From a checkpoint of a small transformer trained on Wikipedia: no biases in attention or MLP.
Each number is 200 + 20 x the weight over its row's rms, rounded and kept within 0 to 999. Layers, rows and columns count from 0. The size before them is the row's rms in percent of the matrix's.

# layer 6 MLP down, 64x192, rms 0.235, rows 0-63, columns 64-127
121,153,202,169,197,224,168,176,196,180,203,194,211,215,196,190,192,220,201,185,163,208,207,174,205,181,221,186,199,199,188,167,175,147,193,225,154,207,233,201,217,244,209,234,166,189,193,194,235,210,206,188,203,214,224,176,170,224,178,185,192,191,211,204,233
116,177,215,179,228,157,229,176,201,197,206,218,217,194,186,206,206,225,197,223,193,172,166,225,195,185,216,184,186,192,183,225,204,210,218,202,200,220,187,205,213,234,198,188,184,165,226,226,190,217,199,204,221,187,161,202,200,211,177,172,222,181,199,168,172
093,214,195,211,226,190,208,183,176,227,213,221,176,197,234,202,224,246,172,196,205,214,198,162,243,185,213,186,183,206,241,195,242,195,224,195,180,207,203,194,207,210,175,209,185,202,232,201,190,212,201,206,181,201,216,163,189,163,223,222,183,186,205,174,178
098,154,210,239,203,220,198,183,214,219,234,192,213,230,186,225,198,188,196,189,202,166,162,196,219,208,177,183,188,217,182,229,196,179,164,192,177,200,185,158,202,216,206,225,215,198,157,220,210,192,221,179,205,203,224,202,211,217,176,184,213,182,207,202,233
104,216,181,238,207,227,209,228,213,210,205,212,218,168,198,199,177,195,210,244,203,186,153,199,219,212,201,223,182,203,171,221,223,175,173,250,172,196,213,184,220,218,191,192,220,204,199,190,203,187,188,211,212,177,206,187,150,211,252,217,186,181,226,181,174
115,212,199,196,205,200,187,192,216,226,194,186,215,225,159,187,220,183,200,176,175,228,209,215,177,195,181,189,209,194,212,187,191,208,193,193,200,190,185,199,199,216,159,234,198,183,198,237,220,207,153,203,181,230,226,227,158,174,194,200,212,186,192,163,211
108,189,195,203,192,181,204,189,217,198,162,183,207,201,181,180,216,183,213,219,189,201,221,193,164,204,165,201,187,196,191,190,222,227,220,213,205,208,212,216,217,171,176,171,214,220,205,214,216,186,218,231,202,174,204,250,208,186,257,204,207,212,186,188,200
092,183,170,200,204,208,182,172,184,202,186,198,201,160,201,194,176,233,219,214,212,195,198,178,224,231,199,190,193,175,214,189,236,234,187,146,211,191,168,193,196,184,185,231,202,176,191,207,192,176,190,205,207,216,180,189,200,208,180,180,241,214,200,209,163
103,219,236,177,213,201,196,232,195,162,233,192,205,184,187,184,197,223,175,183,175,211,198,216,215,192,227,229,201,204,185,176,203,198,207,191,199,214,201,191,236,236,205,229,174,180,216,206,197,210,180,214,196,205,229,215,205,181,219,220,202,231,200,173,209
091,191,171,187,189,178,209,229,198,235,203,200,190,188,195,212,177,201,228,195,209,200,206,195,246,204,185,188,161,231,184,207,208,201,210,162,187,188,214,192,210,209,200,204,190,185,238,201,204,223,219,214,238,202,231,203,174,207,201,235,174,179,199,189,177
102,220,214,183,188,205,182,151,217,182,165,221,196,204,210,174,193,193,184,175,201,181,220,192,235,210,222,208,218,190,220,207,226,218,186,189,205,186,197,175,177,181,198,185,234,203,196,204,201,192,250,193,164,208,206,232,204,171,238,188,248,195,218,211,222
087,191,196,150,189,180,166,180,239,223,163,174,182,199,201,179,265,211,192,208,186,190,199,172,213,178,197,163,206,179,189,185,218,217,192,211,194,174,195,187,194,218,209,211,199,190,209,185,166,198,201,202,177,186,209,174,185,179,181,214,220,219,195,224,211
100,215,216,227,240,204,169,165,206,189,202,203,192,213,208,196,202,223,196,165,190,215,181,233,235,188,209,198,220,209,203,222,210,228,170,178,202,226,193,204,211,244,155,230,218,214,192,189,193,218,219,229,183,188,160,168,205,209,217,214,166,192,193,208,237
089,200,220,261,170,198,164,233,223,210,179,214,225,214,197,215,203,212,172,197,174,184,192,190,203,215,181,214,201,218,198,212,179,198,223,218,172,203,220,211,191,166,225,223,208,190,195,202,192,222,190,246,188,186,203,138,205,200,190,154,209,159,211,183,201
102,194,157,250,214,177,222,228,207,174,210,191,184,173,212,197,205,205,218,209,184,152,193,189,207,216,183,214,178,198,197,213,176,215,146,197,192,212,193,166,170,239,216,223,182,200,179,160,200,174,228,206,217,162,217,237,186,214,228,221,210,181,195,227,208
108,180,181,187,154,207,208,216,185,213,200,196,201,239,230,168,214,220,176,228,229,194,175,243,201,212,191,210,220,164,175,222,208,189,195,188,226,145,179,203,186,166,166,156,263,210,166,205,201,208,215,169,207,211,209,211,173,193,186,176,168,204,220,200,186
086,166,209,264,199,229,215,209,193,198,200,209,179,217,176,209,236,165,205,188,200,223,179,197,188,223,228,179,227,221,208,223,196,187,204,222,194,220,201,203,209,187,206,175,249,182,175,188,217,201,213,206,202,218,226,199,193,186,185,185,183,223,201,200,210
107,192,186,193,220,187,209,195,219,222,209,174,212,210,193,238,183,218,227,180,199,199,195,201,188,198,158,226,202,214,209,218,224,182,203,228,206,200,216,234,210,242,200,211,183,197,211,243,179,180,224,220,192,200,212,196,185,190,170,181,208,186,194,206,197
094,209,194,173,217,199,200,191,187,194,208,190,212,186,214,238,189,218,218,241,206,168,202,134,186,204,213,228,192,212,165,242,196,203,205,206,193,219,215,180,215,218,228,209,178,210,226,161,187,190,190,187,173,201,211,215,188,236,203,198,163,211,212,214,192
096,214,196,236,203,202,192,187,210,185,208,198,211,177,230,201,185,206,215,199,230,184,163,178,205,192,190,223,221,180,214,225,181,208,212,169,177,174,205,176,232,207,189,143,225,219,181,206,202,172,217,172,218,196,222,163,166,186,163,199,185,189,220,172,200
099,210,226,183,214,197,191,176,198,181,154,197,206,185,207,182,211,194,227,189,207,197,218,246,195,187,214,219,182,226,183,209,191,216,215,212,235,180,179,236,213,187,224,173,211,180,176,175,212,182,217,226,163,225,165,167,190,163,218,202,196,214,196,175,186
105,202,197,188,220,189,222,193,165,206,230,180,210,165,195,204,209,215,189,201,170,186,191,200,202,185,172,225,179,202,216,193,205,212,219,179,218,190,188,179,191,187,174,199,187,192,214,179,184,170,199,168,188,148,189,199,166,235,208,250,198,190,224,189,187
109,212,174,216,198,200,210,169,208,228,205,210,194,229,191,210,185,204,178,196,217,212,156,159,210,160,214,190,202,203,184,213,177,176,206,159,204,198,180,181,192,191,201,232,212,186,193,247,192,204,162,184,202,218,169,186,185,202,222,209,181,241,173,199,222
098,164,170,200,237,216,211,192,210,203,211,198,185,234,196,220,200,217,159,192,197,195,192,211,202,206,176,236,174,194,203,194,179,202,257,207,202,179,190,187,203,178,194,241,204,196,238,209,207,191,213,193,200,214,180,220,198,167,183,221,205,204,186,218,179
090,194,180,240,181,202,179,195,156,200,202,178,176,185,208,188,183,179,216,205,181,194,206,209,216,185,205,212,223,223,210,208,233,150,172,191,199,199,212,223,231,176,185,204,201,241,161,184,209,197,195,185,174,205,219,230,199,205,215,239,187,222,178,207,202
108,190,219,182,179,184,219,185,208,166,206,198,212,216,182,176,207,198,167,182,203,202,176,233,203,197,167,183,208,186,207,201,217,209,184,174,193,184,221,200,176,205,211,196,245,181,186,196,230,146,220,202,220,179,226,267,196,222,208,176,213,211,239,183,212
087,161,172,211,196,196,205,215,232,217,204,211,201,198,215,194,158,212,206,205,199,169,201,217,227,198,176,190,211,216,164,198,170,168,196,182,179,193,200,184,202,195,218,174,223,196,219,217,201,193,224,175,196,210,216,203,168,203,169,198,191,174,209,207,215
108,186,213,212,160,185,200,191,199,221,207,186,181,196,190,172,203,180,228,185,205,192,196,213,194,228,224,225,196,159,211,146,178,213,185,199,248,219,189,211,209,179,168,194,201,226,212,191,194,199,185,163,210,215,165,191,228,218,212,196,199,208,165,203,207
095,200,185,203,233,163,214,222,195,203,228,207,223,185,221,191,218,172,202,168,205,186,197,219,174,214,170,220,226,174,186,216,162,182,173,215,204,182,203,209,182,211,198,188,203,187,197,201,197,220,206,213,195,188,212,219,247,184,217,193,232,229,191,214,226
084,201,204,195,167,193,184,213,196,212,228,159,193,219,207,193,187,185,198,186,246,198,196,193,174,208,184,206,167,198,181,214,162,224,181,158,226,218,196,195,194,149,195,183,253,210,174,196,202,227,220,165,236,201,170,257,191,165,209,168,199,185,186,188,214
099,200,208,225,193,192,197,198,181,171,210,214,159,212,205,178,197,219,206,211,206,225,222,234,139,172,241,193,220,200,255,178,204,215,191,228,205,195,210,221,229,209,216,219,196,206,211,166,190,191,190,202,149,217,199,197,237,195,197,201,206,210,182,164,227
097,220,208,213,186,209,175,212,175,224,228,196,182,217,222,180,194,218,204,251,227,222,242,220,180,209,197,225,215,220,216,177,197,178,222,209,233,255,225,213,198,230,231,193,209,213,161,193,150,222,174,209,215,218,213,190,167,179,182,191,184,199,206,193,200
088,205,196,185,214,228,186,197,223,176,181,157,191,227,210,191,176,231,178,180,213,236,215,213,196,204,217,220,196,190,228,169,220,187,198,201,225,219,234,233,195,190,201,210,172,163,217,183,239,200,231,189,171,177,227,166,177,230,219,199,191,205,198,197,221
104,219,176,208,187,154,247,177,163,192,179,204,200,227,194,183,226,188,199,246,180,208,196,230,217,201,208,183,206,193,196,214,207,204,188,216,210,230,191,213,216,191,191,209,203,170,196,198,187,184,181,211,214,230,197,250,210,195,206,230,190,224,213,183,187
095,187,243,188,196,213,198,153,214,215,208,181,216,240,199,235,228,217,194,180,236,198,216,224,223,194,196,199,234,210,223,189,190,183,204,216,199,194,190,229,199,183,211,183,237,241,201,204,235,179,205,202,207,220,216,176,199,216,200,176,211,205,207,166,206
110,188,201,233,217,211,197,221,160,195,201,234,197,241,169,168,222,178,172,171,190,199,205,206,213,204,215,220,197,204,185,220,194,180,201,222,204,228,181,184,172,193,212,221,220,208,188,200,224,184,183,210,197,174,193,190,213,185,194,202,243,217,155,261,226
101,243,198,220,187,197,202,214,238,158,202,200,190,193,212,154,188,221,195,178,155,199,183,206,217,153,192,198,219,191,172,201,204,223,224,224,194,215,228,182,224,195,176,217,170,207,170,193,211,224,194,206,209,199,198,156,182,186,212,227,170,198,185,174,213
120,193,235,193,205,181,199,191,174,147,126,196,200,212,224,184,198,196,195,167,192,199,196,180,173,221,207,173,231,190,203,220,210,183,203,210,175,219,215,212,226,201,180,209,188,221,197,190,220,166,229,230,178,194,162,158,196,194,183,183,218,213,177,217,208
102,169,226,218,158,195,224,159,210,172,198,241,232,221,201,194,222,209,178,188,190,164,215,186,226,200,179,182,192,167,179,201,192,201,196,244,221,195,200,246,198,241,186,203,194,156,193,190,223,203,202,209,214,204,236,227,172,189,218,198,220,234,217,218,212
090,201,190,216,180,163,207,193,222,177,198,226,199,195,192,187,231,184,146,201,170,213,222,198,188,212,215,210,217,198,218,193,183,178,194,202,155,206,244,201,210,179,176,206,190,204,225,166,235,233,202,188,232,218,193,184,174,196,190,229,212,188,191,193,192
082,160,195,172,225,182,198,205,160,180,221,194,201,230,201,152,196,181,177,212,207,177,209,203,210,178,224,184,180,211,193,194,186,180,194,213,227,205,165,193,221,199,170,183,190,211,154,205,202,198,211,196,207,169,203,173,244,233,211,173,170,213,189,215,225
101,166,200,187,212,188,198,210,185,196,195,180,192,214,221,185,176,201,206,189,210,160,187,208,208,196,199,197,196,211,216,228,203,210,188,180,213,227,241,216,257,214,213,198,210,192,193,205,182,188,223,194,167,172,218,229,199,194,217,185,186,241,201,180,215
105,198,200,172,211,215,194,219,174,175,247,206,185,191,216,212,176,190,205,195,195,184,202,193,203,187,201,212,204,237,184,201,220,172,186,195,227,204,185,177,161,221,214,214,210,175,205,195,197,219,208,199,182,192,208,182,205,217,180,186,171,208,192,157,195
103,204,166,229,188,224,202,230,179,183,173,198,165,210,193,201,148,204,217,219,200,193,152,208,185,182,201,170,179,188,184,209,206,180,171,199,197,206,221,183,191,146,191,206,167,218,202,201,202,189,228,159,203,200,197,211,220,188,191,193,201,212,212,195,196
077,209,193,200,183,207,178,190,205,178,161,202,204,252,194,179,195,202,235,208,171,230,207,207,150,212,219,188,210,223,224,171,197,199,183,190,195,216,238,227,211,231,199,210,179,169,209,178,186,183,202,204,180,249,191,219,184,196,162,222,198,198,207,208,183
103,149,185,198,207,246,194,207,174,206,188,202,224,239,194,209,167,176,163,188,229,197,221,213,183,208,167,195,194,232,192,177,192,209,220,208,195,212,215,215,203,177,182,218,168,248,218,200,216,210,201,212,182,220,224,223,169,173,195,206,232,200,202,191,214
090,193,183,179,209,221,216,228,211,212,230,204,190,212,187,186,224,208,160,222,184,194,224,170,182,214,205,175,249,199,244,218,202,204,198,218,203,203,205,203,199,207,207,217,224,213,184,193,208,178,202,207,204,173,172,239,177,206,220,182,217,161,216,201,197
094,193,229,224,215,188,191,188,205,183,213,188,191,208,235,198,181,186,241,184,217,183,189,195,189,183,212,233,228,177,239,164,177,201,212,198,213,223,215,197,188,198,221,199,226,191,226,191,210,183,191,188,198,208,198,185,180,205,211,226,158,195,220,182,207
092,170,186,165,190,199,219,194,233,205,193,242,161,205,223,191,178,225,223,199,209,235,181,198,163,205,225,199,215,208,190,203,196,198,207,208,194,224,222,218,211,198,229,206,217,200,181,152,166,212,217,216,206,202,202,202,181,189,218,195,210,209,240,193,222
092,187,216,225,206,176,203,199,196,195,183,219,211,162,211,188,179,190,186,171,196,183,196,201,215,207,176,210,212,177,215,202,222,190,223,178,216,202,193,190,212,235,223,145,193,241,188,201,217,178,206,190,181,187,201,141,230,190,195,194,224,214,170,196,167
104,214,195,194,204,212,207,210,200,211,221,203,146,230,189,184,154,206,193,206,199,175,172,201,194,241,201,200,204,195,199,215,201,190,206,208,156,191,191,151,194,213,200,205,211,143,199,213,214,150,240,211,188,180,188,193,205,202,185,212,215,180,188,184,201
106,173,199,215,263,232,229,195,194,218,233,207,220,207,181,188,190,162,209,203,199,251,182,220,185,184,206,179,180,241,182,213,218,186,259,233,187,208,211,182,251,199,219,212,209,206,246,213,194,178,181,205,222,213,194,211,174,201,215,189,226,208,222,188,181
093,149,215,194,169,191,231,186,195,192,180,233,227,185,218,183,239,212,180,189,212,218,196,203,170,225,203,222,208,226,191,223,199,181,206,219,202,226,193,204,227,224,228,205,187,193,178,199,177,219,185,210,217,178,199,167,162,214,206,169,212,188,221,193,217
126,182,202,202,209,207,207,196,193,197,203,193,183,216,242,185,187,172,181,198,172,221,225,240,196,225,202,257,216,220,175,204,186,196,208,189,192,224,209,217,210,177,171,199,181,241,181,214,221,215,158,199,170,177,195,228,205,204,208,233,191,168,160,187,197
113,178,155,231,226,209,185,218,221,175,206,217,183,195,180,181,188,208,190,184,199,210,183,223,200,205,212,220,206,215,201,218,169,176,193,195,196,209,209,184,210,212,174,185,206,230,187,188,186,190,213,214,194,217,218,244,186,216,222,194,192,178,201,218,214
101,224,221,156,206,210,191,206,187,194,199,191,190,202,195,211,188,203,186,167,168,209,201,204,205,188,207,172,202,168,203,163,203,179,200,212,198,213,188,209,222,236,190,211,203,199,195,199,209,189,230,174,206,173,199,201,228,189,200,212,212,180,216,154,204
104,171,172,228,205,192,209,187,181,177,220,220,200,185,212,199,178,199,205,195,186,224,183,209,206,213,152,207,176,209,187,222,195,219,210,197,210,228,186,203,163,170,253,193,176,214,204,174,169,175,222,171,191,182,160,247,191,191,238,219,199,195,185,206,167
090,202,218,195,186,212,180,195,198,195,191,200,179,242,196,153,186,159,221,188,219,207,209,183,225,190,216,178,232,208,198,209,196,200,200,213,193,177,231,188,204,175,248,187,238,212,165,155,201,175,223,206,193,214,191,205,176,197,172,194,222,226,221,167,210
108,196,189,178,162,200,217,207,223,193,202,182,200,214,202,208,191,203,213,161,175,181,200,197,205,185,211,194,240,207,225,192,198,188,190,166,208,210,162,208,225,241,229,191,253,210,208,219,186,224,228,218,207,238,233,175,184,236,203,199,232,204,173,169,194
092,211,192,179,230,199,201,217,182,206,191,164,217,178,177,223,192,192,222,209,200,225,213,207,203,213,226,170,205,195,185,179,231,186,173,186,194,194,212,189,276,188,187,212,196,199,201,178,201,195,189,190,215,219,189,237,201,195,225,187,225,221,192,212,207
086,155,204,186,235,219,144,194,181,179,205,242,190,210,216,205,162,214,222,232,203,184,211,203,219,177,208,187,190,226,205,196,190,173,195,197,232,229,181,174,219,248,206,212,209,213,210,176,211,215,200,198,232,212,209,150,205,188,223,178,184,169,191,144,202
091,249,182,210,197,173,204,171,206,199,204,223,224,196,218,186,214,212,185,213,186,196,194,226,209,187,156,184,157,215,226,210,236,176,210,195,227,198,202,219,201,220,181,175,172,173,178,154,204,208,200,201,211,204,200,189,155,236,190,191,214,241,175,201,204
119,200,246,190,179,182,241,195,207,175,172,197,197,221,207,206,185,185,208,225,214,217,210,204,174,176,204,225,196,200,184,209,196,198,196,214,242,225,215,195,218,235,187,171,230,233,176,193,195,178,196,193,205,206,202,154,226,207,196,192,201,217,166,195,202
096,205,214,198,188,242,214,163,200,197,221,206,176,197,207,198,159,191,192,201,206,203,210,197,196,175,216,169,174,198,180,195,214,197,190,196,194,205,219,175,200,206,191,211,176,172,219,199,197,209,202,148,213,208,227,158,234,184,176,174,174,210,228,232,182